config.yaml
norm: "rmsnorm"
norm_place: "pre"
bias: "none"
parallel_block: false
init_std_down: 0.0572
weight_decay: 0.0
lr_head: 0.00719
schedule: "wsd"
batch_tokens: 32768
Each number is 500 + 40 x the weight over its row's rms, rounded and kept within 0 to 999. Layers, rows and columns count from 0. Numbers have three digits each. The size before them is the row's rms in percent of the matrix's.

# layer 9 attention query, 192x192, rms 0.04, rows 0-72, columns 0-191
184:488466439537463433525467463481472397522557502476577410491552474477466526453457504547489494494564464518410455473449564485491525527540508552560466532440468512482492442501520485518491496486558529494470549496486506511540511528491461401486544537469561524561456542436513523523476563441509491546518580504497512491442489490467501483540472550529477507539444438524424517429543567420466537530544476439558530541570480531519517539523533566544547477470445477419549491490504509456558451485525509424508468429535516527549442454521455497509505517470514503457415480529526498482534509475544479470
138:419562457446458472477500514545494470449575524484497420534474483514501508508460408556487528516488488486493450497526499451512561513515484542524442526441464467486450399540545487477459555545532398604480572482505491563541479506481453500464485488498509438564545485483564437525466533456453521537481511506469508507441503476442521447502430522490458539535469515516456518436469487466442534572596478521570526548530538566498468478482496525518520462495493491488518458538541482484560488501515495414556525478577526485518452462505457444548551523486515472488497494489584542476530580524543432528
138:482505523514521497454478508471537530538565478461548545513478498480544476389504442416551534479553510459456463432488509479579542519460417523532551502460510446478445516448473470510568535512533473469475475512446482525502562497450477554498493443469493458509416480485539446548484460511543487513522493518401530529498474492541470522511554549548475509509488484482496459501476495548398500463511471569483452550417607564509572505490514525500516496490557496457534449530593470526465441485558559517509561479554504419496492560504511487511472558529495478503602490498521463480552479495482546580
114:497520506474473542631487512541438422524472491492473459486464516446472476553492532588476470433428501488501500484468503468451439455473600534460446538505518541489584470535555542502454496526519545550459443450486439543490457516511433520551506516582481552493577484521480492449518413472497550531481528502519480493560493529434506533507537486480498492443518505553504471497530486465587497510506559491562491494565447405407470508541573465516504461537516491573447495452458478495476529558485456484479471498524480519462538410496547481499489462515523438510415494511556505477452525529500487471
105:508444527501530422478540543425509502537452472453517517515540515466502511516541460458532526505527494510502487479455523549503500527476448510460497556500441504471477520488471500473561523475485541452398431531434539495481503432529501477556473512558497507527446482518455509521514534503486459505548511482473476464497458467484461479487600525618538536493524471490557530473520518507438458512511532464486500548495539476488516495505516515522577473440564491556506503413452474508439493517550451600497486581482458440506549528422510528484402530448410555488499555596456559426592454487462547532
113:454575479515402507474519420451489502418513510467426436474527458493526447523488475530487542557532517551507569518549564464479475527479515505511467491522518527521553524533553465485437436459481481497521455544528439478570573502509506532493497534451497477467594473493519544534442496556417522486439516576528515508523573512562511503496516445508537523512520560493559520560489514486534506514459427474482513486587540566537474475505512557536435433463496450529540462549529452488502537481496473536527444412526525519541559517494544478482527439582506595508487470539499459489438528566459485496
102:541419472461518464482466485470478562529496479519527479501490547511499443479475479429431436483507536491531502512494524543527561550467462435572460489479524601454461575461526539574552495503575537490479539471524543474452520449484512468471532545472585502485452489489510537491548475438528501520620477426500459476500430511550500497476474481557509467537536485461527459438538561565460441506503493471492459498455511484489457439492520451492601444502578513488522535418520471493475455478518587471509553505503460508433500537505453497476447527486485519424507518590507445567566483522526492482
088:506483487391524492546476516479531463434562465503504456488492505578518470483508551519421479592477502530478499492527558426503479477525515511492488474434537550509504450531537432444457448550507499512477461509518443557547523505470518539587508515504478562508576498478483552432437483525511511495425484566584548496466504493462445509556546446492538511493483482527496462495550531476535487496528546437465502469514471532477532501522492539483488451571436588533434471584515487489473536530441478512472474470508541589511487477522532485514583422545568500488410514478489507533456572430562445505
064:427471511517507493433506490533502535547446467477504498513460546462511546519507522403526441466550520496575513463493516566415528557462466494505493640465459494510518484529469478568492531564527491568449467523500523526431513462483447472461495485536482524472531465600532516586516490562544499499546529527499489506527528471513513530454543537537491519494499487498511447455549480433430491575550492448523483476548563479493556500485560433553505486530532491465487559501507554457518468504460398514449503502537408436443443467477554514534445496446493549475495543507485465460565502446438532476
059:483470458493441529502503504583459467595442432515492476512459514451482451516482487518521490432471516526552442531446467448454516573558502497540530478433530412488500532502517513488507518513460576496507443506474521467474413495577446537504520496514499531444542458522492584508458447518537540526507564492476517513472466498504504557473518558485437461454518524526531465503510453518561565562467564549508537520501492470433499518544538471486587573544516464459412560530486515552546477470507444498551477445543418516472496499592483529516476481519477562576492438419526538495558468492478487449
052:498444470515507510507541549555502431512508523482526495484542446557536480475469561547520523570512544502464473531500486464447434430554477475469500508519505443478547429445480469456418586551480538468555512504507510488478479487512515474515529493519429513588588528469486514481464532493511603518465492544482542541554492506513467506495505514451509499406484435594555552501530500484488487478476492505538516486428464569511454470475548520468488486557470512546452523487453465457440524442548535493505446479515519561557473460537556449558594442546542485461519475427591492476440559486541458454
039:479577486485513537444472506565468487496477575502517543473503616468485539509563483496550546484498500524534515553516570517472470482543558520495414532414464497548497540497592527523559536479448503532537478464441505462449500432535473537397439472477505506459574494475456416568446492511517565520540448494481525500512526551472541559528469521490459408467478454492554467525484513524520546510551464558528529544489450527508497575507480485501494587453484499514526505459516522547507549463507530474507458535485441521511446462465482542449534499489444503561469450500516474469525503606453457577
040:464481449569462439449542476487469501556507489474463527498539495505503527442516463541453468509463436570516515456475497479451503476454468510525503469577594512455588489554523516542474471552447539467542477590506525501559562489483529428529537566518461481511583480481599524573510498467506487472464468456550515515511470537495569487436483456531454559468501527506480505443512453505592530547516570526426473542469580563506467498498488426506481459571525516520508458448487439443452428533489524517483550507525450450512489451463459478589550532482511506540535511528449506510457500515505468563
034:603484472449455489481541488528488530510464534445512470502471438493547506500582418538512534497512520503460467497481481531532559492553533459509493483515429537499484575489459576473529577536496470538453489440488454461514471511563571477514511411457518514519501500513510465484378529462493445561527543467526472494555496479532510494501484533407591450526505534497551511518516502438478481451469496591405501487517480493540506520509547548506539554517530425536519436490552465531547546463559491535416486489518509451503465512454557548577468441526505515464444512555530491569456553524515468457
038:461458460463520534520499529458531516511524486448474587533479428543498470475508415503524449496515449498585560505477547529481496514466480553512457528445487466600457543576428565487466522495561504488470452507421498471488470494472520542582504462480514558484445495436449530520463573570436461550477470438504512437457473471524545477564485514587464539480471559489489419488478493505596519454521480464546488529487497492475472577549484539538499524464465501439489501499472494530419504476534465559521519444504429533475512541551533550426489540519525487506422457462533456536553504540493484467
038:509544428507529513475478517515609551511471515433474452435515513534440478527502515468506499486549474523491519504433479530487442409545500466495555477489499503528424470491413424512536570490595529501476519540529536525489495471494485442427496576547497506462508501524467519560528495520468459546460564506511537461524535464515515453499508486465479493465630549448588443538450483467550486439496514494469526490513544489534529497553542498460553411510547502454456574489484500455490504535542521509531509500465540467407544565533534518484527554491473565534461609475502524506435548454491510520
200:558501495537467509542487526471491482463450485578452490477532447473574489498500578558474453457533507555486520545513484544403498415510560497455513512514512513569584515575549496522455427479509545470477459505514465517488515568543509467537539590536461530485517513586459542414504505492479478509475531505535465541548529499499505517526522511448514484430524469542503475547526555504483525529502501450481540458494428481460425515511577426500478456569515463495461505479477548460513518550489464565459443534466462527506482513436529516466492448438536560498362485452493506494449425510495503417
165:508501452489474519561486517536496439512482507575471454446503500456513536544500509478446493440506497562470516536457511515421430481486566544456470538557519547568585510520543489485420442464478584505487448497467482499486450465529491421505532606494509526466581527516383579492553538468487498541447579475570497520515486519491485468506522487539555506448528498531515507501577547449521500459550533439450478434541459519476490522512535487509472446559488512560466533450402480451535540510486492506481443571534485531471439491487496522461471428466503520474429525504457546495459471475518512438
160:441548485476509422428525483559484466462533525473427482485515511576461463531508451497530503547470513464490464506566545462525477536472508516513527525411472497538453414507519483490443529582555447536461517555480439544524499514499509533420565416520531490568577468518518435559461505505484544511411517543517539415477520528470493456514446498446552514547458506539483530530468521460533509486514526483502554499547511565536468494452480565549472497519477499448490539594552509456519521481515512450548483454551522477546510492549566494589586449551505488449531544484522481523498586468460514517
131:552490516491551469484513527504520589548460403541568510499496521401527488468508524472549405500526544505497504554479480534494542480491491526623503526483597509486448591474481498584574472498459545435452442497512509418438527448462536451496484550488518496507408456525489490494530495489491491467584505465432421505485471520529497469551551558513543488528501472501530535494519493513403524500495497477486483499517564483497522488525481487518551501488526499493526510481528535520443518495463552545505512550500453490449500559462517510427358550516422520527500511529500497501524430515459574492
118:528423508547509519474590486526491581570497468556566548492504508529459495418489451522542488502540569495582431493499525539512536567484444500559464511414506490487505520455523510543514481512506483520578549483479501462499447527505484494430483513477519441491388504473545506604540513471531483525596510481488505490553517443531486519501504540531450467492480506452539531492521512515471483454513526482548507498522539578548538442518503500501454525457453526500502494482578451533485474487519449553488525360463498428413438518489520468441415562523523517535513442524545455494479443494529514468
105:587443562512436499486470480481496536470492545508609547485514509482468528392582542512552587496541509493504449435474476452449495528423456561534555496487516512473452507494453497545538501476547461486528546471462484482532503523487509496522486540473451498464453522597587519566512504510480444552624531450455483522504538474481478521452541495554462511580488458393513475463518558558409433512494455444514504517460475518516529506551496497463539483462468511466456481510500415506565500490468481509511520470475508553522504537475440447443446539516515495503556438509515485525504514541527539489
112:506432506525514428446508546447459504558516482512491510466504464449513454561469450498570468434454524483534523534412490538534544490423521492600474509452442475507519523535532495602526570488444539517482447564512527495516458465465433489496480487537505476497468477525475484539523491474499534557549474464461454535518407518509527448508590546532534455511559556551492528433544456471494557471503478518423498586536567469518499580489488476518503507566538522508449510499485449484430533487488545507564465496482439445430524547507509585505422471512416534485516492514507499465520443525442502510
080:499451574534530403500436504416461530494584506454515485520527501504557498490469431517492473549538551528446468507475517516523452525480431579508534522504539476460584555576543451499493507448536571496454491521574479564553547526507562475554478492465511498535502537444493478445478453458436445511454487482527522475461483472504477533490554468545493446511452460525526507469535529563527517469488466469481517504460550539482464501506528549476516354463533533527502506503461428436489533523470581556492519505466565607544517519526448529459535498535485500543456518540454536487451487548545546524
080:513426493473498442469567512543554491542533498525531485449489534519499486481489445539535492558413529500485519532466506501584536522472484501530477489456455474430423526493436527515561591552442540486459495519549507483514500462512536528538430600554543548541394498575568568507500468474527473464506520545488499493535473524471543556454511508468499443529499455564489558504473485487498520449500484501509474574501508506478494587487437466470558470588469525538496480455464494542445503472472491522519393519496522472460510575515543539520438522571485494514519544553606531436497490447489452500
086:508506512472545445513512502508526535501559484556481600490473510496507500453503514529534538494440477484448507465483511520569520466449523503587458443456505518537395548434467557521548507480497457460534521441451508466477467478470519482502478572419499474469373481498456453480548462502554475455567486434474476530480475467488508446555448543496523445533499535465444502493407498578485504469462475544437471532456525485483546518506393481484517506463470511504571505539513473552466488499506604505455555507449536461467532567431479457441460557523442434505549454520530488512495452519500530538
053:498475522480575586514502517428577518510458477539528544513533455521462525468485516435574484457574532473529493511562501545576524441437457477458581495554495509440533474461507480477520487495510501504461549462539513483488544524485476517505514388466477535543481509484521479542518581541514506500575506484470477508554442555576467477502564451508520532514543464460575517503518539537445499432547512550515461475481515531583445464441473531492484464537445560494496542511521456439461536535506572458471526544493545449508432533502562471469437518481454527439543543463491577452457415516514471543
044:422500538467484494556534483490464452460455478432466450520580524468480467563525534480565511513464463572514500539484425532479511426467528541487520533526508464522503487530482538537447441552494514471541492496502454552503478516458442479543509514562494559527535486516517528535506471524469573417426536577536574519451501539497537481457511475504459381544460554560522531475498441532532458545481490542573457428489486480462478422417528475541478415584508465555495533584432535497542495498494482497515503504503522460523486496540546496536496479591516530429507565480462500463469500478492458558
041:533545513457513540513551432459464461467420492542543396566496558535585458534530498511527535523451449506488505523533512492524423549533466519491456559509501517548505419554408593443443493489390507502428456517537474563504461485492520591469466530486478542473569550477453470448453533485537544484522564557516464541515485525470507507517506505521519475484522461498506476471525538412481492484508481502517466439525466495484506547513458512545461528541449473474425487510499529476488585547465454559482453464577497535517473495540517479483535459556506542489556517492442470476490570474517403503
040:472485521528451480544480493471465526517547586482463461499551561498509472506480466551518535482504505455484556478482531494481475501542541418533528499484537522488618470518539475512460500504475534461536479471453457487557456497520462456572497528486412494517472495450567457554508569567425556510501495486506540527607552513544536548513530474467526460389508543486501486502543527500455508483484527432438512521435556591437490541468550482461484510487558542511558490449515460503596499463516463510541557487523508417506473423569525480563501493521535419539471464552493453498464456509514578515
041:517521564554552475484540551558565503483530516553435567465545505510542516442558527538517470540532438520490463444487482493504423525555494537469522468504579500462574487597447574493464519528457485572519553474546502547560509513536575488484409488466555535515517531522543516474508501500488551556537544508576520433489510520480493523446497499397524528502457555475491486477461487439547499524486521555498500500477497483536560450457508536423502473477488473482443553458501466476552468518486541575510497453509542470518497529465424535495564547450486433438494533422416533465515493476581512499
045:493552426490367439471463480463433486455455486456459486501464506484540466541533514485461538474506456488483496527494536472486439489537495488477525503502435446559442442500538512442534478464475516494465540485492455525497542494543490550519518502465472513467583563485402598414457506501522466543415508519529490499539496512449530482490502514551450565546540423516559516492464458452545523525553550472533465484489486466413476569576489495491561447498480504520544461501520532473515552514507489629469459462531444514565483469576548452459492484475507531549458459473477471478532508535522445545
097:557451488530440476500472467460541410614441505449406566481499435455490442535462463471517544427577519535472542527467501474464516398496579560458496547539555522478459516558523514514474484567537473459478539586537532527513473500469497436427483471532474467535488482457462498467491512468511528499545475439506481485496530460484528479519471565427519523505455478520462495468522523476476500464464439593511532554521518528499513455377444497467493549504468517487503456448442480462481493515504554580483567466440515432498510525490455514471479497490501499482478430528483497528444522541556457482
101:525508522534461405521412514510549450584499456454521516556433543553543448548474448518486572495571436517485524521518470464477544424502492506539520492481513479460425501532562562487544454528471432509599565561519457572425450485510534477526491473473513501515541588458521559520485441494505541507533486480371470445490487529415518483454443499517512535471434495535529460437489500493490539461497539473499509505501502440526466470485421485422462471513451551526516450493475502449534498538485509502511495557461477469506471441417494541501500536529547461523488454491504549477494506468574489476
145:505537515572489471449536553507455469557553465457514482557527473461560474470445413513535485591472477499508489462503477435506558547502415488548559464499464473532464446476466529502501450501546504560501512549484508510507507482468522462446558574492416518508543490570563520485469430476481538533542512568438571467507511449522426513507541428504499435524448494525497547533416507526537516543536532488533521477585571524561499460514403535465429492529545496476534513558540447502457437479555550581513502519512535479501458484558473511512467470519480528541477464492442529505517535494493569439
142:442556472524509530587513468539515449453510437482602531524486465516538489494457492472504409507520544456571486518494570501549571508546448539421498564583508518492526490513552507463493554466506507498501438471468524414546531509401523484459563511522533505532555510443478427464527452425518550476543525457527519504499487512507568553457484449541477532422473513548459500488449535490526542510477564416451532445465506428436492493488580462510487477507466517478468454421480437471512539488496443458451486490509517489533558507549458455477466537493479482541511522423442533494449526527466488492
127:503523532522506424540511551451416443509529522549507529471504481467480536592536479491469476495539449497538494433515539503469570487482508472505444498509477538509490511474475518477492528520482539535498493463498506443484562519512531410506525536492522438517463430537473529509511514490447522510569469443444444501464470571488519438521514546557475556639528492498531506450415475515466558497485518529520445513466490547471485463533569467515478436524479405590508507459463436517428474507465511505513474503476508472601517566541576499461436476454429514487519479477501568487552519588475417539
116:437522485491484484472563506461526467501502573519460485461569553452510507487493562497429464449500522551440454511534600546453460516487475543481467529510461451492538510496550497501496488536498407429480496469457452459465520548545570469547512490457482497514564437488398519456530466469496545458467576499535447419535363548503511446530514555506547474591501483556543469488519401526506528468481454517496535493485513524438550472537514523442494405498521479556507505516522451525423462550508481497476450522513487483554545536491561495454455456498485495529451521555515473489480510557534474513
116:602494545425540502533384507476473467525449445497539495563500477497515525547440522384474501409437542515507492458500540505482534509460453482504427510466496482449508495469483452498429488489487540501484495509525525453510547456473512473529566485500491492489499450523515563534530486428499434477563494490507455542489539479543547480542567470578518458528506519572510551486455457528513472524520443468525415499541457515470523518496479503535572560487558492562530408514500470503423486525456440517539558506557492511540476474428485483487548465420459542535520536501492588596507512530466465486
102:502521441429560454448465438453512513461508505508501478501431497543483468477477479592459508535515567530562466536453532499470507539500574452452497522449517503557519472559511457488475453554488486531454513557480455596552494551472502526443493451533521452451477516530507514459536427516561550440438473469564502473499455556432536480510517561480563460448496484503567498511523514457565458549478522481485521557474492489487453519501490495516487532479479562507471453597526569508574501529410468455426485518543483534512534491475419501433554469493507427519484562504527421504448482487497577544
093:455489517460420529505566440508485516562492467490463520514536476499571545503539475483524511481566479493460460478535508565502501523442579530513464574473481412404500567496436534512526534468457545527467487556466493480439474526514512506556525413431512517469512521535519540480547488528451451494500552556482522447479534457512509514583515578506477479528413459536509454475479461496426543445504459539612511550539565527453524538426525532505539560561540510499511534439470496454503537449504523578492539478568482535574437531456482441488515503453519507518478505541466503499542507475523483422
076:532456536509501508506427450529499472535531504546559536483472520463449490513479530476489499498515503488544514447513519398557558510563411510486529546444477518484526551516489478524495562490497504509567450503481427473487552452603495519570473561476482535480489526541474581512501533437526504514548428499567517543483533414484470595547532479510452567442553463514501505511491450522539456470504495471440421460458483468459441466561520493527541511458478474497506515524583562502468454475495456496455533546542474504476438492614546572495486529536485513549548516519473563500572459554432486495
084:450479445447510560492456439415554454466498561510520452490452502542500449555493502576516555563499529518521525545486447451523504480435505523491517530535510504545436500497536473500529451610541457519455484553540484600503551506449490556499450483538534478504436530483471556466466411527518510567496550517479486493509409502479460501566517567423443486495547522465500565470525574469447435529476478495473519547485480413549454517468515543498512469496491511520498494503529536430449547559442507473534504500558536512520447510540471466514543572521515506596506492508560437419486466492495481519
058:485520501497574456500463508525492515494476539451495468519492553495535484465572596432487551446466499478545465473539550470524505570522492503565485528513534520505551486509546529442497395517491488498573438521458445598588469436551489499468521461546503492457518534520502464436516466514468473437534452455482571539489497545542508540442434442581512476536515482531439462550510552506524517467490586473498555460526502512548509505502526542524491485515473517471549542491596502542536552521538439483384470581501499464458409494460483563540523527459511514537510463486524548474510536554526470461
059:506503459563476508528457557468495538411535478489539538501453375586460574479570466506492533526441449461500500545519479507446498480529480553497487492492566480442514525544538499575432532547422518530521512525485514491473504527544591522492512557503517555469541461503502468465521538464534532535422534530513542492560546467505480506512494463463509512428509518524456498492501513480495477547495440463502567442530476487523512534490451424561520457538482523504490531491443537445532511570528468496531543496488472476500476566425422482523584527420500470496508528529475546604452471501378457526
066:531545533491566429492532525525519466383492504501477471536484456519501479575530464468520528512493498481515450497464455500599543474527529428504528536523500482504519555516525548446453498510455539567496542448539517459490512465549468451485545486505487599445567524563471505559439435468468502483445554521545526485502543424476503524469492509512525507468587461506550532504501483404499537461530464608480509505472463483485507481557427408480566439503492523538469524512526492516514514461511492544491486513550523518543517449398446609472506560451483521443458414490528469520467520526490502530
064:514454581480447531495421470432523438552503518498480451517471446512459488442534524506478531504479481478482496494449473499497532515497458552496499512488433488628495530560488470469450475530522537485474500441529551480467542546466460500511564438557539417542462501539541566500444588460593528543525510497537567399531502466477523478559441451524474458506560477431527511475523524513544482473465451561509499441525567490493488529447513506504556530482510521487489507488517489478561539470467532548558511511514451554474469555549467498488515556503511496512466551412480465522586450487421427563
060:517506515444488535579523588512608482458476432573519499447518526516493401537539508550469601480450523536508494562527497466522514547556494427497448456525451484511504478508557496509539536457516474399455544466453474475506478464520460413545463430568581536500482477522458504532525537496404442498538430516446455455497499513505483471471525533495512501544515555470489516446450477426506502491498494560508482513491475505490614504506496496479500438582462555493498451470556510489505508491494519528486445466532522448516576538553488509479453531433521521505539481537565495454478501474480490581
102:453474505472528418556473444509613544517497528575534502502505534472620452466496497506431494483508480454513482576535559568512437467506534589477527545509518532533486496565479515489513554496464485529473475461500467461477429534553487518572449464471468445533450474482469524477481505506441510497465485466436476549524437539464482501489467509505571549535519506510522490476513605515463515460499572540455522520457541527404450505436541451501496484531476488584468429480485455460509492484446476475503480559509473458465575514501561557477454454525504523442545527508538508536442534515445422540
109:505503478431535496531456445483572517543520504564490427583567517438490564476495508526497478459492520529530493513488549550483456467512532582502493514515499513462516487505471482519468520513474495465492496448456478466471511489489440464559496538496506490466483470499448492485495564494458530426500523490523512409519424551472499402484514567510515568480533495523554484464496502466497531474514560486456474541472515558449471519548581513516459447453457492573500486509437530432543543539387418479441427491504493466516471507475557483482486388433506608476579508536457535576444435492479492520
132:591478462490522437501485440420576556508483512517484446512499480506487432446468486450515498499519538575495500538535465472505445532510549589511545527472584534477478474601539471492473436470579492405536497546438443511533480525545518496545534456462506514538492549438497538499490522548512434456472492478540489406417456526457469482517475605443535471504478445444463525464552519523420473427482443493475510510470486539520493538550504481542452503524457496490465462539469458551517545542501497524521505514493542483470450538452509502475544475485583421482491439533505503490464499451570464472
143:503498553463605485445507517553502558529528444490530513440500464387473545442498495538559473500539570553525492492533515476520479561520453521514488551504519528510537494507525457543499448459516507525459540463464472458503502475443496484488520499538426539541441510502485479573483501504451522557521550507509430525551519567501450551435535493477611476479430475544477606500495554500445485446485504548512430502492535573576539546488486518525412501541518504505500571464515440540480514601545509505549464512492547495475462534476519558477417498530518515501584469528534583494502473474461490460
124:502390589522489445420497555506472564508484503512568465457533472506480517490491563417585468481536593464500514447535525481418503529500422515593492469464492566446468506462506519612474521475571479535558501502481510447514448463508473527545511516503478450541464429523473482542453523432454470531531464462542471545517523498580445529496496471493536479496462528459529585481498471535492538495493484460486575439511504534535537470493547509457465543559570467518539467485526486464523482513563492577563491495516531462461504441473519552487451433500459544474558484483456475513464487541472469488
130:518460531457536569513477474517487492541478504445479582493477525527443559510604499460483474451471465489533470443507570461521497487493468506550448536490489514449516507453470579562431515522460475492485514493497507443513569442520433493489535495476501456479502450534470537589527500420482510529562476458519384573534516429506560547496565428519535497574471510540548533518434450529518566496483489578506472510497471443405528483450485487513521501487488451516567529476509468476476524460521453449557550512543458459545453495481452524531504549447449515471533522539556490484581476530415498480
141:528563570537501498494532493571516503514517493447495513600524505493464522455517544434550481511522421509509494484496536477588505541549459498500522486536565492471544465457423466451524552512424467485519456469480526446525556434487606483500532550500466528533476408553495454539527540498483488428556423497532517497521553445523525466529475462510556519514482537539513537457465472495404473495545503458532492484475525590502546467546540528515493426573513493413521523531457404499489534486478484482474513547505493490489445521499507517471417521479543586439514509595488531509516478562473489433
101:522443494464538503549369538495463440468442506456521522517471554489501506559451470498504524522475509500502511483479477520464530490516477451571599434490547466514531476483442572473493502549492530494431471465547537515543595481491529497514533521511593528491491411483450497506536493543501462508499452487448505511439456579566567415516528553449549510574483573518506472489480449481510504571460514505500534557465446462509559419525426495396470439525500428517466458531457427556507590536459459486515525488506485485504525473478498511538465497469519543480510499489540471519447465522461496460
114:541479507447474579454473477505492523472507463516492517508385470544432466505471524487503474514507552512550509522418585437537574508535489524481461545475586586609495508428489486458523511529445433537489459516571481470551547484491490499468529523459455548504499444512518479503502469456548483455555476467597547483486471454450534519516535430487489485479516460522544516553406512473519512557570427483460463492428493467495444514528509469464511515510513523444555466540513484475453521499429452554458498512496466506469495482509446452373449530484509510483498546570471509505475477517428542475
091:514523465557546453481571516573491525491483447453489533553515493509473554440484541447455492428485441540518491478473572491483512494461502482525392510512518533555590417451541541449458544482465530497539571470497532443516546463499544501470541507514449424481547419516514446553510539485455507459544503475575470502541515483519566450455480411556553514497497542598518536536454572493533507529462529498461492453485535509517556513551506505520486494536555507431556478529487441472488466508567505505566508515411479513450524527507502493418518496509447521417537452502491525524429473515486562502
078:524471530548559532451513557512560556516468532542510496560470497512473491452449504440495482504506528537558477568491527543521426567537466496494534514549564503475484465491484432501475416557502484454457495476497617502536467522485504523501490495557485461535446542465498497589410473525495519484507526461498407479473510507573531509446403512513468521529520527481568552514484544526471448490463561479463494465492488523587531460585548545512448465522458467438489468575529494511512511532566537508538411537454594547497511555487506500516473429553497507547533505400467509461518496465537481529
067:509486472465465490476485535518531444518483517503570481503574483526565508537497509508482503454512478498513475471574502509454419534471485473450421526465425408529533482544455579520507427539575470509509448518519442563490492563507532372626455476453440369523499503505555528523439514482512495515467488511479517483488485534523545529541605535529547522539464480509532484470494483494502485450476460492552573545534482523484519523547501551480445454519476498506523450426513459453487539487530519510511485492492534527521480582503520467477493501548622486485495459472488457520483453429535448523
063:518466460534560499490529432557528456526491464508480542444524449476552467509589517409523572461511535521478563502553530479500460600405491498478475535582456569468475517543514506539480533446561576508488489520515461536471501460550532520540496469519374564517510494489489418495521511511593526460509453529511517448409534515509555470487488570514491518438540512541506487515446500520520515440392521515559480566484507514476497560568527503490502565493461492505432511514558485534507513480504468493514484521508522468506555524513570545498518507556510442406569478534489497497481503498555446514
061:414475596512458513554494492525523516567499524569480482513517500529531508463501511468536487527506437510498514550472473477461481484509529588472544506480502570560511463540445539544491473509440516465452469458507495520543472521496473487453544485513475563423561529546539453604517567500488503497468440496494525468541459485519554557459487464539454518473548558450543544488524529515482535571531570491425507478442448526430496550457470504484525532479421524451492496457501547458448479500533539507545532387486476565540494464502571559428498485470498473495500598473462515411424555543489479469
065:516506590517461512516528570487537489459457510468545509473535447442514564509459493436547510520533460523531487468520469541432498514539529489511481533541544582523521473466516550547412502453488541589538475558529531477509479530483536496424527490462474495597544458469533481460526503444511478443486485490520554443405579441428524516548534447535517506536539475495534551484504537457503399520496502516486515507466496489434530493533548538472543468576532581460486564444460482539549505517501519495445519468478548489532477508463517540540557521499406462453495587528490418571501543491472438512
065:512467535469484537502526484539554507457473519521519474504568528536517446456545526507428507450501462422431475484455511457523512462482445541492470548458458415496440524478451462482541593415491541512457550427462495458429546492556523532510474489405514479544469507477475471518535534482530540540469442515480557447489458509438518484531466502510508468466504461486523469486468546566496516450542551548484463512566436442563513520487457523429530544472539533543564517511498580520470456516507587625519527541489519491453499492516480482468466573501487532512496453469496478401572484567541487457
037:515463518465464537452496502513576523539429511549453473448487490462573501525493520452432473499504564538512501514500488487499459496554500525483575597573539482503476515539587489442524438499536489528488475547476501568482547488542435421484456519459574528508556498523486558580527492571533490563447474538425512523509504498517475542534551461571536534542514535492563510477514503609518481417538479583503555536518492493500500409498509543475472441504541474504466492513503496505535538505521463602510522427565490516535479483544505512545456461541530485502484492585456458555547499472562549450
032:449499440455468500536514563484517449495483476481476546536488524501440515529530517442508515503522520425448502480509479472469473501537485455493541490499474403468539551465542490417503491525442509542454516490465508545389477479461450546470483535506484561519461534509480433553483512526549501443481457504395523591505536496491542510471529447519538549490488545490495458401473478534496548495479453545534507519475487437511578494497540482493619581487452458525434493532483578462435575444509525535496501442567530473533434492510501498464491451581564465466461553527525480450441509456495544459
033:539526495561444530481513464544475560538457492490488483477442453446540475469507591448443472549571563511539469487476541494450467533543535491512564522463507481523491493507593461454488512467430497511559463494488550477526574497530474507460435515539491473497479502489542536507465496543534494571488526508457474502490585506482483551513584508546572481405488555489444489430539490498528524503491474595536603504510524489466462518529489518401481496559485502560495506569480561496549511588497468503503504410502436565552449455438481527538475463502532482534509445580504485457496518439500534457
040:476522424477535523532523502513432475449501478470500493512542619521468519498542491554588503479437421459495536475440499522500561470555455574449452459505599536441498444509447514484514476522511439468428501455564461443501508484452493503467523466515517541519506540546441450450531422398524518457485457456520498562442476520486489520503477522532457487453511466494490446451436524500496487548518500502555513466436490506505483526494510512513472495479479554480560546452483496507423462439482528514510523579420572518488472503526470499461555577491451498524576519429502583498508445490485420528
031:583513451503567519435447553539485465484498470496451452507578577425494512525475451519424477531473503476457509510478499500505441463521516528534515541515568466446527498490501435554524459534491499458488534499458434463497546584466476492501483453487537509528565540543502545544496448509556661484485525513456563522484462488431538569524528537552462492464480525527565497477504512496507477488531439565489579456459511477525481549510550530480464594522549538485471477443512517446525533497456500562536530467519421458504483516536565551514531487487539565536521416510478540497535455446460459534
032:512554502478504452477517528508451488480487505428542474455506537508446493500514444450538459507443434507430529498524541483496427446480444480484552508521528480526524493545441453524525492567567490465475507526501496533469572537537473534458523500523475544470537476517440491529481499529501607420556509530472491481453428507483491416494554516493514475526610485469540485540562464487552465454554540486532554522519426433516455541399506497570419519497450498540487473503545475465463476469487458517561522579415501442483520560389545543466490458560457533494534484455533505469490472456450505525
047:493508482568506516428479528550463506410461490477515537483425447482500512517560440444483480548503512483427494490481476461449469507525533513526554549509533414494486505547475427485531512514514427505512488581506496498460518537573500521515480471498561536525509468505444612590469545572577567511503467591493481484449515532529496562501491476528484539511531521460491446510495500460550527467545449561509511535568531518517428443488477500475488513482478505468510397536528519403486533484519423551580490504576449484527496498527550553506460501539564484495545480535486507527524402438466454509
047:440544522487558462535557484493475513508518498484491493507524519524505513455442547588516488476536464511564522485521492557488484526493435546476460495433408564502464501491523495556501513471537518546522534459541512438520555507482506475482577572479505546496542515458573452492466421430417385463487532445456519511501469466467456478525466513497479579561499458548530494469453525548496599529515513525534496491457429565431450508555445518515467527559547538468503570527420482522549458532461506459486503514438590496525464496445456498551546545468505471513498537493485481527413525559561510495
097:589439483437450524518455508541494497529505472531483468526495517452543425519491511439496512513492547453507510509556553459535485484466528425548525573534489496426487576508524468497534532526479550449455435439523533559450434554531487473512490447561519510531514414604472542519550463516551552525540525530447451511566519470544552589450535489507493412510562574463524563472527479514475491538465541507496503553465558497546539454486549483486556472515494469464492551413567527493444532516534490521496530467559489507555510512546548503474503488471497474512450486444526553519576454434467467487